From a checkpoint of a small transformer trained on Wikipedia: MLP 640 SiLU, LayerNorm before each block.
Each number is 128 + 32 x the weight over the matrix's rms, rounded and kept within 0 to 255. Layers, rows and columns count from 0. Numbers have three digits each.

# up: layer 11 MLP up, 640x160, rms 0.163, rows 175-212, columns 80-159
# down: layer 11 MLP down (transposed), 640x160, rms 0.17, rows 175-212, columns 80-159
up175:162186141209090154135117135113161116101163134181154092106116085185131104112165159158100104088160191148134123125080174123084163127083105115173064117165132114163133110120087102116159128151139088111160060158143097108059165207172106151088132162
down175:117193113142158056163142083093158152144126140113124062099140127178161112090115148146197092062129098080104141133136134169086148217114076160180080099115121060202169100141086165127155079114138126077153110149189092133116116171172126080131106058
up176:151133131121104135034179147155140188182155145147131149140163057171123156228218127150145080101100063150166172157124119193140124175190143107132130189103184139100126133115164151114116110087193137164059110131098138172102156177159122116131198095
down176:164140112173088159125152169123114101095136122164122124106134152146141146129171123124135138094118160076120073103116095105188145085132171080110205145107112155130164101169111196112173059130104121102127116158080104118103179095151098169078109084
up177:112151160127168099114158194048081192159131131134136122097121115103122116136112109164114041178189095133122106083169135120145081153082101081135140143040103140118133130086099065148073111122152100088138169071173067111157093134140175062138143113
down177:102093087183078132069133111156099112080156100170113071143116108144134182173088126160143090080146155094068187136141151160081161104162157100154121114153145118162138113118187168118155131134142097143047186128143142128156157155126114190137115079
up178:084134131170089091080129155156195149138082160091101102172171105134146120152117153153130142098122116138143106136078121090067161153158080103140099123139129080145158150139144116138143105156179113140086145113097144209146130106153106101194062175
down178:095115153161165130073115107134085147161120082116129132157111099105144069169108098111126195152134139134124094227123143201120115154171092164134099110176100120079147083153155146120179110131124114128077133052127123182106144137123081100071149157
up179:070112182117102109104145184103116122190144146167080133109134038121162144102072135149134176151147173137142141129085141136130143080082133151136127138114138115131125128083132179120123171108144089143114114175130097097109079140166170064139111112
down179:124122044145159143068168090159191109081109124154135176124137135060059100162075179111061150157140141125165129142137128082132137142156123098093124136111123122163115124125142140173087153186167097085142091109081164147138100170149117074126187188
up180:115161136127057163129084102158126060139164175177117163156120096126129235097115172102113099064192189077107145144162131127151186127123209160126095144131112075113129066132136158150098173155170163137083123185140128156131142103164114083155163177
down180:120131092122159129060082106065164156112095138113191109124128146142117130078134133120119119141183117104150150122098119202098175124131117142104125134056112120098147130120105112157115167140132117166145132115092132137124148139125047103108120103
up181:149147112158075153090087139092164110208020153128160068160122095186129118092160071113111147118136080160123126109185136188120101109110080160177128109144144061159067177060111103138140129110103114149144135150129163113132083132121163183117211073
down181:131120105125079078105126109142116047147171167119069104137138105081100229057171107182060100119105104106140140141087121112145149106106108102119088207142191170176058186103123161135106107091200103147067156199106111156137154062096195140137081126
up182:113152133086082180081055091117146095154160104138134101139177147158127118127140078169103128049134095100148159143185100122059158124103102112186163130147088103056139134103089119143141139095023174084097151105165155123109092139080155148175085126
down182:069108090095147123147158140182102121102154123132167127125085129095136109125067165057131094146142146113091136102155128192186083137145119109134128131136121143107102130167092149170121114164187162127122118125139135119165143137164091148127145098
up183:116103136137144146068091132136131107120116112100070097146125131177118155161142079115085124112156153080108129090130109149137117094094047060090113045160126083129143090093141150132106068097148200113108126084093115173110093176117125087138133144
down183:181107099114117101124094153150137154141128144128159194119115201089101125135150140119145106108097111156137139137109170170178086127168162142168098149132098128155137187157070111092065182136099102150184149115155096093146159111127136171115103107
up184:055092152127122155108108147127083123136130100142145211072106162160128141088089096169122157167155131179147207179160138115063193146094106099138154123098149102136085137166136166146087133122161111098094146102146115120166131185158115126191136130
down184:129138086159150106123151112108104110066080193121115136103105115110103090141123125126119148169125128144092131076145149102147050156106121117131096185149130104150134112132076114124115134140056093114173090151133120148131094097088164099114105127
up185:130073097130154159100105113170142079130137128115218102128128166117111140123194194105146102104151170127112128152166142159112119142154174128114132108216134098113110085120089116166144107110121127063091119104121139128169166121133167124137101122
down185:085109068135081138115096102106135098096142149075133076103146175072113083079192120145164103146115096122143182152129142150125141159095079109136118142175147115132133174148118091100073158093143091163108064101163124099114077147124165153120133170
up186:155118132158105090147088123132148085163107099120132114040113166155150085108130127156124139137113136118120140170131116084087064120114013110097122138106209131063159080108108099109136087151146147121169133237099135097152131094100068125143114123
down186:179119158146148112140117124089056102112155077138178101021110104085072084070112138101137152134172210200190146130174105107151110066175129102123182113180113130120110084209127098162101164122099097145080149162101067187113122117206121099180101122
up187:128102106157079087106144072184147123166163167236143134148154127133119141147129120089103147154092123118171109128160143128169149153126207140130079115157128169104108154141124091132150141145139100117159131140177135138116118164130136182078186091
down187:139128152075135132122133099053113129140152147116131118155179086128164133156151132133147157136090161200117108137125143174070161135104158155143100080145133110168175126131106136084075091052143152089147230141111090192129174095112078132108222152
up188:119128119100117060116134120146118102134111121214076204180153120158103171199078096149091109112111209149159125072108132089103092055186162152189169087167194096107131120106179107138113088109172130135141099103138124141104164066139086158181196132
down188:116084104124132114146126091132184199143192073154181164109180169174185195184118140119144102137100149163118146073166076157154153144155119124153149201166016123149122073130168098135104106145139176123139108137096126098078085087159160135167105041
up189:129121115140122138109140127121121123170123192161135108149059159143177116148078098165076134114134127141136101146139105139142152165172164146109131138113153143160081147140131112157091100127117141141046161081093099143132139126101128179158143107
down189:141123160115134092133078142151214087149157083114131159166155144097090128151142127098130178117132125084152158176107084087140158110094130146129136119175118113062140155094171143120152131145193137156136121136147170120092166081137122088094110188
up190:097105111077156118191100123162164114137174108145134126129114167106076123131110087109112131113128095115211170158129174083134096143091137126144141142162117168100136123144048119115155101155148101111163086156120157097173153122108104160136098142
down190:100084138137060104082160131095159159103134096116120163092159146108123091167150121123086096155164110096139167086138067178151154121126123141086046224106143157127080171081102185124136059153046053114154153143109131162132176119134171154160139084
up191:065133161121121172110127121103132098222158160061139151125080107146089152132157170129137097119141153144121118085147123165119121124112145121182079078069119179160109149110132128127140152117135136130105180181146148099091116094108185139144134153
down191:147093054150138118093085084096118123104145142151202223078130115106118067127105122172100133128147139080102139126092144126157124187134127168125170175133162099121102158170092160131086185113073173171095165130131132177128131106101106107148116143
up192:138102130090137065131117140219102083215109122182170110116147135143153163107146182127170170135144106078116164113067154144114081120143183115139173187211118067200070147148133177139118128130097125091148134154156154138156063120106143116169102138
down192:113112070128134169096154149111114118115162128101165172092174134162087142116100180131133119124143184083127186071134179090188184076138157136116129175158143177076099158173067175094117091155133148176083078114156191149137147136178197140138099105
up193:123151113105158190077151141096132105228127183146158139151125145152162102125105164164112079119125146056134156052081188170128135173103228079156137163159163151157150108129117131093130083081167107107142128176168105181140128150101144095118111114
down193:101133095092110163174120103142119175137146096103106094190076133091128095158099134100092069132171103102134125085070131194129118192165103169140160101033171174155193104141139160166120048153117082135124167072085102125143105115137090133094107193
up194:107199107148139092113115112157086186107102146154093081120076111160053073097103118148137087140115101185163060080126048091138109139116156118130078123112135134094070128108094180175103097112119146109159110131106126091198086163117221109099126104
down194:163125122131100125143172154188138164195162133148136154081139107112146170101182176161134118110179118144170156120159166156111132122177165117152153172192133136123122122129166135132159167138158115150140116116153145112156095106198194169113108154
up195:119095189152152114063066171166142130105093112179127190096098158117156111095088130146022128165088131074175086130210141075119085160185106208131088124102150131157137146111192177090118081115051133141106145090169132079136163139100145063157148135
down195:111131144179108111172154056209128109102119080125179083121086115076146188172135111151156046125097110149081122127168119123135108077105095108083161088118191166222116112095075137092165123185160141128162142105077087152127122095185138156133127096
up196:130144146128135129148074171150078117084108131136181158127135107144110138139204157080186157078161102116182120069082176131175122177126054115122197113092099090119117131114089135151094132111199121155166166148141133121126153059110102102150125108
down196:120129127121155128149101096132129161115107100094068127153135130030125142176144075109051118129138100128082129121181132140149162157174161150155122204121161147133152189091128120134124075097148126121120163154121138062092158120099110130097163114
up197:115130169125133129175167161143119143157137114122063136107143102137128119149109138127113124104129136119138096092084091196201118100167112142153166075114103133154126150094140143124141135114132048149168138180120114163117082195129121153123147121
down197:135132101146135108123111080171154174120106162138128134114088156134147098103175133129108088131104089155135111155139114136007179139101138084031079124147167127140130146171101070150115154102102145137120140125112134123118134150122132108098142084
up198:124084113172071149083107119089148102154069088076105097136145118154068149085147092167099085136118151081194119122141132097123095108107118151065120125110085103164106170085140092133055005107087161126168099111110129178099105109093123162130162139
down198:104129105084127130196164142085150139090143161156132194082103134165152133137132116137129106095110192129099178081143113165177121127152183114116155119118151148125072144150158118155140141139123129082098138170094082149153134118186071140110112097
up199:158105095066109119136144146164101115150100172120049033161100099158098120084134130158134170128151125099099132160155095119094115080121162144158142130121124142121078124145111123187119098110187132105127124146146148178133131171116126147149094132
down199:163111110113167148079096094128121197123102127186181143106148154098138059101102095158128147146111068089156164182136112116123174122105123111160153171093134195136175133089161119165178115138115107150118145123149099101061128110175129137112071111
up200:073083100119134081120076158092174162154121052111118068108125110116151109134108112135108186115125148057176156137168168038148104122079160136102119091139168209154091163062137076168100139103104087178170137056148120117192224132185112095136085102
down200:114130144144119082143148111112155136173106102162098141131172147135108110134097092120185075134115107088121145115143150102163132102146079141135113109136139121163173174114127126133130101118158153141176159096128171132171126113179121119147127134
up201:119101187169082077154113125118127180120134122166106110118116135100126115135173135154092176070087116102126150141109145081107187113109134097107123106144101179135107160160129125146153062114178180118138097157130142098159094145133102130155133146
down201:144169116092117129105130131099120145163154127128078177114155133124143103151138149141088121148139153144166163112104087087092135087146073177094193131106141150152155072185168098132134134159122106105123103149141141087141121155169115158123053126
up202:171125110096129127125173065146226122167161117206102153162126150115155129146148138124116096102143107236139143158128137139159137140170167159164116163140146125127108158148097100129127094145161146158193139097173122189158165144178130151142245144
down202:140120103125113172082108156088099108080108085142135103056115120099190116085095109112106135087166089124119161168158124102082085134045179121088150082117151095156148129110117155185165116105141175065116082140178087144154130126135197149084111145
up203:137094133107141136164138179175151126133146136117159188102103179119111144141086110146125138118109206152145125092123088127120149127112101165146139155122162086112144144118157129122096150163133151129183110155180113090149134117161120089178158138
down203:136145080083115095116121149164141141095129147143093134180096135129099137078136165091165130124118100121130116076099114138150075162177132132107104114129120107092124155128191131119136121164132165167096112142129137147160192105110152134128104161
up204:129112167085119189126056160162137138129117134151159126153116121180130131103137122117115094172122158105129086133116103156073112140162077139121163112165118149153098096113166126141148161182100153162145179122148125139072155160113113070111180145
down204:107166138216126145106136191126147144086107173124078132124091128114100074133119135040136136122065062107111161153101129108183140127052075090134091137068076125149069068135115098173122147128159097095159079145145149135164083121114168103114101055
up205:028104149183136210162090145118102155139077110152161106142118107116153110146145154167151125091139099093124117126136116102113108146176078153119059150115110162085123151170071126111133112109176146122164093163131056149114152162150151125151159135
down205:132121123119116096124126120101103168113169128140184193131118128147159117086140100118125123191120137181134151154135110153093127117175167173099209138170196140095132160121208132119117129178190145122099169157148099056139092127085116105092113159
up206:115075148173130150061188111097088100117171185150153151077193167151102157199109182114143146104114150108138083101113109117063135170080181186131172160159172129150163112118136084189131094183176108113096123073145090114134148138173147169147108154
down206:076124108150084104128152069122156088121044092105155148132143111104094092044151108106159158133220131093178124134074113122152132051158113123120156136060115147204112108094148172140102126134117123102127123110092184152123155171155131192090190123
up207:212139115183127163131170174171154197124179161110108140118077134187151109143157135101159120151164160152202156141133137139112144150134135130136176141126155166121110135120136116116165106123179189098100110184155154168135180144177123201168141141
down207:098091124124186137149079118116143091125126133091141126132145135085131072096085129153090118084075118172137122137138088158157094136145129135098141119086139118128132150132133103124123225121122157146149142155126146135097081156116138104130173144
up208:097094129141169121098175143137144056138130169106060122127112165163141177101124087096140132072187116128096097160093167157089097107132095153111107143122182123153136159099164120148131130129153140157126151108135185126164182132119209122125085170
down208:148112139130093150103128133094180140153098082168136084133117121120145121133108104121111141201127164054128169145093165066104177142129094155151125126213152182116079115212153179135085183140106116172116063136118156082103096214102115097128113103
up209:078125182109087145124122101155089138116147120153118102154178088149142149100194155141051137136128208184123092186145106136088081117106155114135164163040068097126172142147103158165107118128132143127119133110137141162185173111111208105094172213
down209:111108126084116128133190128134101058154149160106125132085113078105067155112122079093151104146184092119128090125171142102178157163166099122119169151062094192157078115124138084063163200139147141225160076108111088179100124128161152182155176085
up210:121100166145152090192168152171086156142166101151135153090114169132163137188131138098117191165126146117180142178102137145112115130112056097081151160091125159141097141143150137125125167143126150068148041114168166141113161146191123146167142108
down210:092090125169153134132145061092096138179142130100067144170137124120126127164140122149197143093136138133140082133100052150080150081124183182092106156137189150096159098109086112168122089133103107107137169136120112138172173142093131071088143180
up211:115068188143142110131164125123099142137131147177139159127180091103104150133180179090086135164142122126145207107145165146186121176142113063134131165135163146140122129187121119110098126166133060154075185142135166120175091147130122127179164162
down211:144145133133118158148082105152182033156123139171111121143151149143163076135128154166122133114170143131132137146161105084142137125087133113081115146187116119136169118086103137084102113055129162111163095104121150129140139096090132153181169129
up212:133141143148110118096038153178079090161158130183129144108153100143153171115138133114044154163126147146119087167125110130086101105135105098111139144090128141148085137127176110124141091145090138076124150131127098131159153137127130142124144159
down212:163116147107142134141177092110091153122113095150154166114140109078119093093121072152147123089143121080048142174114133118099160167105092114082153122121117086104126134110099153148097157125121152141108122154203089155146145110180141093131104090